config = dict(
    head_dim=64,
    norm_place='pre',
    positions='rope',
    rope_fraction=1.0,
    bias='none',
    init='uniform',
    init_std_o=0.0,
    beta1=0.95,
    weight_decay=0.06,
    warmup_steps=200,
    decay_fraction=0.756,
    z_loss=1e-05,
    train_tokens=331800000,
)
Each number is 50 + 12 x the weight over its row's rms, rounded and kept within 0 to 99. Layers, rows and columns count from 0. The size before them is the row's rms in percent of the matrix's.

# layer 6 MLP up, 704x256, rms 0.155, rows 636-640, columns 0-255
103:63 38 50 39 38 61 50 64 32 44 44 54 30 38 51 51 37 40 45 55 47 29 71 58 36 29 44 68 51 38 59 45 38 68 61 42 50 40 53 39 56 51 69 58 27 34 54 52 75 42 58 47 42 47 51 51 40 31 39 43 73 59 57 51 55 68 56 35 59 56 38 55 50 40 65 74 46 36 48 42 17 34 42 48 49 43 37 27 54 59 58 54 46 36 30 47 58 67 58 60 47 64 66 41 50 74 51 52 65 50 28 46 45 38 46 51 50 59 40 52 27 57 38 48 48 35 71 49 70 45 53 41 51 68 37 46 58 57 42 55 50 60 50 39 59 48 64 59 41 58 42 62 68 58 67 53 30 66 53 77 35 51 37 50 47 56 52 51 31 55 47 54 52 20 51 57 71 60 49 85 25 38 42 51 63 68 45 50 74 41 39 61 57 47 42 66 65 81 54 57 36 33 35 47 50 29 48 37 46 54 39 51 48 63 37 43 47 38 57 42 46 71 48 41 54 64 68 54 47 36 44 74 44 58 54 27 52 51 49 48 51 59 53 64 44 73 62 28 77 53 40 57 35 49 36 55
091:41 69 35 49 47 73 36 52 40 54 51 62 54 51 57 65 53 45 50 51 72 35 63 75 64 42 40 64 50 46 39 47 34 49 55 51 47 33 60 48 61 52 45 47 54 36 38 48 23 46 41 44 34 55 51 46 53 44 56 49 59 75 48 52 66 58 52 33 49 38 72 50 46 54 40 60 60 49 39 32 66 61 66 74 56 65 38 40 38 50 58 56 49 66 47 78 58 45 52 35 61 44 62 21 60 38 40 30 53 60 29 44 62 67 45 33 42 49 37 62 45 52 41 43 53 47 42 47 46 26 48 61 38 62 43 46 54 44 39 42 49 59 35 70 55 44 43 36 47 47 80 54 64 56 60 35 41 69 65 46 57 39 56 50 64 60 81 27 41 48 64 37 54 59 45 49 42 44 47 32 66 45 53 75 55 67 59 26 65 50 38 57 73 47 53 61 44 61 59 65 61 66 65 61 41 43 38 36 59 46 63 27 46 40 36 44 04 31 50 42 31 52 31 52 41 69 59 40 69 38 34 46 62 52 44 48 58 62 32 55 48 62 48 67 50 46 50 73 54 56 43 40 41 68 61 44
103:33 57 32 47 47 62 61 79 63 59 67 34 51 45 58 56 44 41 35 48 40 31 73 68 45 69 64 31 36 58 38 46 56 42 39 55 58 64 50 38 53 48 52 49 65 62 46 50 52 58 62 54 66 39 70 49 20 48 61 41 27 45 57 60 87 43 41 62 43 61 34 46 64 47 46 60 36 21 55 38 45 32 34 70 68 57 59 66 51 43 78 49 66 55 42 71 48 59 66 49 61 55 79 43 44 34 42 45 53 32 65 44 47 42 46 37 49 31 39 54 37 49 45 51 71 54 28 57 44 41 54 65 35 44 41 52 55 48 50 51 59 30 54 42 44 35 49 39 40 51 68 41 39 50 51 55 33 50 56 50 50 52 46 60 74 39 46 46 36 61 55 68 48 36 68 44 66 46 64 53 49 64 42 32 48 49 37 47 56 46 35 39 46 78 66 40 62 57 50 47 42 48 61 63 53 44 54 55 36 62 16 40 30 46 60 57 21 49 63 53 57 43 47 30 81 46 52 73 46 48 39 71 49 58 49 69 60 43 40 40 38 53 62 61 44 48 48 46 50 49 40 45 61 32 64 33
106:54 63 36 43 58 65 55 43 58 26 50 46 53 46 64 55 49 48 57 24 47 35 67 71 25 35 48 43 41 42 65 48 74 46 28 52 51 29 38 57 60 52 57 54 42 58 59 24 56 64 47 47 40 39 39 57 56 41 44 56 47 23 57 54 49 56 42 39 20 59 36 62 55 55 47 39 48 42 49 57 61 49 56 48 41 63 68 13 53 49 48 78 32 55 66 55 53 78 54 55 40 54 46 57 59 66 57 35 41 53 50 49 41 49 60 49 56 47 47 40 64 65 31 42 38 43 67 52 49 52 70 37 45 44 37 60 50 58 62 46 52 64 50 64 57 70 49 51 44 56 57 66 68 45 47 68 55 34 43 52 37 59 39 72 45 49 46 45 45 24 40 44 40 55 22 31 61 47 59 41 39 39 47 43 51 30 45 43 74 24 53 65 57 59 47 43 38 33 58 62 41 54 53 66 39 54 51 40 47 64 43 58 56 53 58 68 63 35 55 71 57 13 35 49 55 73 79 37 33 62 55 57 53 63 43 44 34 34 54 65 66 54 48 44 57 39 78 46 65 51 49 44 63 46 55 27
104:34 84 36 45 38 38 60 28 41 81 53 49 40 44 48 27 65 52 64 37 49 31 62 64 45 55 66 57 38 69 57 71 38 42 51 49 44 52 36 45 33 71 50 62 30 45 70 52 53 37 52 29 48 37 65 37 51 49 49 57 63 64 68 57 34 39 50 56 59 50 60 64 48 57 51 66 63 40 51 48 50 41 55 62 49 51 66 59 49 68 49 45 52 39 50 53 46 46 56 59 38 56 49 21 46 40 53 69 65 73 51 40 28 52 59 37 55 34 43 39 48 50 62 49 37 58 47 38 63 33 55 44 53 55 39 63 63 58 50 55 45 62 36 45 57 44 50 40 68 66 45 46 44 46 52 62 46 27 43 52 64 41 63 48 76 54 27 45 53 61 67 73 56 54 23 53 27 49 66 39 43 62 43 41 35 63 48 57 37 49 35 54 62 49 34 47 45 53 57 35 57 36 30 45 55 64 56 52 50 33 72 61 36 60 63 72 78 66 49 50 65 43 46 79 36 62 35 48 35 53 71 58 44 52 20 45 55 58 46 52 72 45 42 37 42 52 42 53 32 56 60 53 66 33 40 29
# layer 6 MLP down (transposed), 704x256, rms 0.149, rows 636-639, columns 0-255
107:38 30 64 49 22 49 59 66 38 33 55 48 36 48 70 48 26 34 70 59 51 52 50 37 61 56 44 36 76 38 40 58 56 52 19 51 44 28 57 38 36 44 51 66 34 32 53 41 68 38 41 54 32 46 42 44 40 37 52 63 49 28 39 50 52 47 51 45 43 50 47 66 46 56 67 49 40 44 41 50 39 57 48 19 52 31 44 46 49 45 48 49 43 57 43 36 61 66 36 52 44 67 61 56 59 66 60 14 41 52 56 44 56 57 52 36 45 71 54 41 40 42 48 51 49 28 42 58 38 38 57 44 41 52 49 49 61 56 37 50 46 56 45 54 34 40 48 42 34 41 40 95 45 57 60 51 47 70 56 66 49 58 61 48 65 38 46 52 33 41 50 40 73 40 52 42 39 70 48 51 29 36 54 52 40 49 45 57 48 67 65 45 41 59 31 56 57 74 58 60 40 52 57 32 33 46 61 25 64 62 56 45 44 40 38 40 35 44 51 52 62 72 46 35 60 72 62 62 47 32 61 83 28 49 47 68 27 46 56 74 37 49 44 58 58 41 51 60 57 59 53 50 49 69 43 56
086:41 64 52 45 28 53 53 55 38 15 45 68 26 58 64 58 39 56 58 40 69 51 65 60 40 36 33 52 34 65 44 50 52 40 61 60 55 33 41 52 61 40 34 56 42 61 57 60 56 47 36 56 57 57 53 46 42 54 40 50 37 46 36 61 50 55 38 69 40 57 49 36 66 52 29 41 29 36 72 50 38 56 58 79 36 62 45 60 57 36 30 73 35 49 52 50 61 60 30 57 49 50 58 24 59 58 52 49 39 51 48 40 56 36 54 41 47 53 51 59 57 33 39 51 72 27 47 42 69 45 39 51 42 58 79 69 50 44 52 75 54 62 66 48 37 60 44 48 44 49 32 50 54 67 66 56 33 58 52 40 48 33 62 55 47 52 52 67 62 52 53 52 69 28 37 35 51 67 63 60 57 61 60 46 61 38 53 68 24 60 46 44 43 58 46 59 27 52 41 52 30 45 48 59 43 67 48 37 91 66 76 34 68 34 34 62 46 38 41 70 48 59 57 51 50 25 42 37 51 37 33 30 61 50 60 64 67 62 57 58 36 51 54 37 42 60 55 56 50 39 59 48 56 51 59 51
106:39 51 50 41 32 62 45 44 63 46 28 68 55 51 64 47 59 26 51 50 38 48 66 36 52 42 48 65 55 63 26 55 55 58 58 47 59 61 43 62 28 69 37 41 49 54 48 34 59 51 37 52 63 49 42 55 43 40 41 35 63 48 49 38 68 53 36 55 52 59 39 62 54 44 32 56 52 38 37 45 41 34 33 51 54 60 45 56 78 47 49 58 60 44 60 60 28 43 62 69 42 60 45 55 54 44 39 40 72 60 52 48 31 27 64 48 59 53 31 45 52 61 40 42 41 45 22 82 31 56 11 82 44 61 38 53 47 51 52 28 55 27 75 52 61 30 39 57 27 60 50 41 36 68 51 57 49 49 54 61 61 40 51 78 50 55 57 33 46 62 33 54 58 51 29 46 44 33 36 54 57 62 41 43 44 44 46 56 63 49 38 50 55 49 32 50 55 51 57 49 58 47 52 57 69 35 65 52 67 28 51 49 37 61 47 54 27 47 37 46 52 53 55 48 70 32 56 65 23 51 38 44 42 36 39 52 50 51 58 64 45 34 46 65 14 44 42 39 67 39 44 35 75 51 50 50
096:43 53 41 36 71 40 47 56 38 72 65 56 48 49 67 27 56 47 74 29 38 45 40 61 24 63 45 54 36 44 46 50 49 30 56 40 38 47 53 22 44 49 59 50 53 75 62 51 48 44 50 59 54 62 58 51 65 55 05 60 49 43 40 45 57 66 67 45 53 50 52 63 35 42 49 67 35 69 42 32 48 55 25 43 43 66 31 54 44 57 58 46 61 54 47 40 50 53 34 44 40 69 60 42 59 42 49 33 44 31 69 39 36 39 47 50 59 57 58 47 44 54 40 42 47 54 42 40 37 63 48 56 43 55 50 50 70 54 34 64 32 37 52 45 53 39 46 57 49 26 45 48 52 58 54 67 38 41 73 67 62 62 66 54 49 60 28 50 40 35 60 57 38 41 23 52 76 34 47 63 73 46 34 55 28 62 54 36 51 60 30 38 52 42 60 57 40 47 64 54 42 55 32 52 40 51 61 54 49 47 32 40 39 72 66 37 52 36 29 65 48 36 54 65 37 70 65 38 62 54 33 58 43 60 42 52 37 72 56 75 59 38 38 80 54 37 47 51 57 62 48 72 55 52 59 48
# layer 6 MLP gate, 704x256, rms 0.15, rows 637-640, columns 0-255
081:44 72 56 23 53 43 40 43 52 58 41 52 41 27 60 42 59 48 52 55 81 43 40 44 44 80 56 35 51 49 57 71 60 49 45 53 53 51 31 53 30 65 66 51 71 34 44 38 39 43 34 27 50 57 18 49 60 37 62 45 51 43 48 48 72 54 50 54 38 50 44 41 62 53 67 44 48 60 37 41 41 48 74 63 29 58 45 55 68 70 41 39 44 73 23 34 41 32 44 48 57 59 44 53 37 41 44 37 40 56 44 51 61 25 68 50 53 37 28 79 55 38 42 45 44 45 36 54 64 46 52 56 38 47 39 25 57 50 53 57 53 69 63 61 31 57 56 41 59 55 59 59 36 61 64 48 40 52 41 73 57 69 49 63 40 49 56 41 62 69 52 62 75 56 45 62 47 52 68 45 59 43 29 39 43 36 64 39 76 55 41 58 56 65 56 54 24 42 41 49 51 58 41 72 48 51 64 40 47 44 33 54 85 38 26 39 58 30 50 59 57 53 49 67 45 45 44 55 45 28 51 49 29 43 51 56 53 45 37 57 62 59 40 44 56 68 35 55 41 57 41 51 55 45 59 48
100:77 50 53 59 93 52 50 45 37 67 58 48 56 56 36 60 63 58 57 62 68 76 54 61 62 44 49 47 58 69 41 40 51 41 52 35 53 11 56 53 54 37 40 65 34 63 35 52 40 37 64 51 61 53 54 68 66 40 61 45 51 54 49 51 56 52 58 47 66 42 71 42 49 63 45 41 50 75 49 61 37 60 44 38 24 48 47 36 41 54 34 57 47 32 51 43 45 40 63 58 49 36 52 55 63 48 46 68 51 66 47 55 68 55 44 44 51 52 53 46 54 49 44 58 41 45 61 51 58 47 62 48 48 41 64 60 60 71 44 55 67 50 66 42 48 30 43 51 69 49 32 41 56 40 27 41 44 51 43 35 39 15 50 37 41 64 57 54 46 31 53 43 69 56 50 76 41 58 67 41 48 68 62 72 50 47 40 44 52 68 61 56 35 35 62 70 52 41 39 35 41 39 33 46 19 49 55 31 71 60 63 62 56 35 41 66 49 47 52 59 40 39 48 49 38 66 58 40 65 30 56 60 44 75 53 63 36 26 31 52 57 42 47 53 81 44 57 54 48 56 62 68 34 51 44 31
105:40 39 41 62 49 48 65 53 30 44 60 41 69 55 35 45 56 46 83 75 51 70 36 45 51 63 54 62 47 71 56 65 48 55 57 56 58 57 67 47 65 72 55 45 40 48 48 53 47 53 40 39 59 57 66 53 49 44 62 44 49 60 48 60 53 55 62 57 68 50 41 56 77 61 46 42 43 45 38 51 46 27 50 45 64 63 27 69 44 66 55 52 51 44 82 63 63 39 34 58 46 46 34 46 46 57 54 66 73 34 79 43 63 62 34 25 54 48 51 04 54 39 36 44 45 43 72 45 45 58 57 46 54 56 68 49 36 44 44 40 51 42 61 30 54 43 66 44 43 49 49 29 61 72 55 25 54 71 50 37 46 56 52 48 47 64 54 41 55 54 65 47 41 47 50 13 36 32 53 56 41 50 45 58 67 50 50 57 37 47 52 64 72 45 49 66 48 65 56 25 54 45 31 37 65 72 55 54 63 48 50 36 61 54 56 55 55 43 42 48 81 60 65 56 40 51 33 71 51 67 35 53 45 64 65 53 67 35 43 46 56 58 44 54 46 42 37 55 49 43 47 33 32 58 59 37
111:47 30 46 41 58 68 30 51 49 39 35 58 61 52 58 40 45 27 64 44 47 61 53 55 63 46 49 51 69 61 50 55 38 60 43 35 51 45 52 50 51 54 47 68 39 35 55 53 34 61 58 39 59 38 38 68 71 54 69 38 51 51 32 53 35 36 35 65 30 49 31 35 60 66 79 68 64 65 68 47 46 32 37 32 38 53 37 52 56 46 28 54 81 54 58 54 70 65 51 41 61 50 46 33 54 40 56 56 51 52 46 62 63 63 72 57 33 66 51 30 32 52 58 38 35 48 43 47 40 47 64 61 43 37 46 52 57 47 42 45 59 56 50 45 60 36 34 56 66 71 22 36 46 26 54 69 39 65 72 48 60 57 30 57 58 51 57 55 50 42 55 52 42 41 63 35 42 47 58 43 51 58 23 48 67 51 48 26 42 76 64 53 55 64 67 51 54 59 62 48 39 68 40 70 54 52 45 38 24 45 54 67 55 58 73 50 59 54 80 60 42 68 58 44 37 50 42 29 49 39 58 30 28 64 50 57 47 53 62 46 44 47 62 46 69 58 26 62 52 46 67 42 62 48 55 51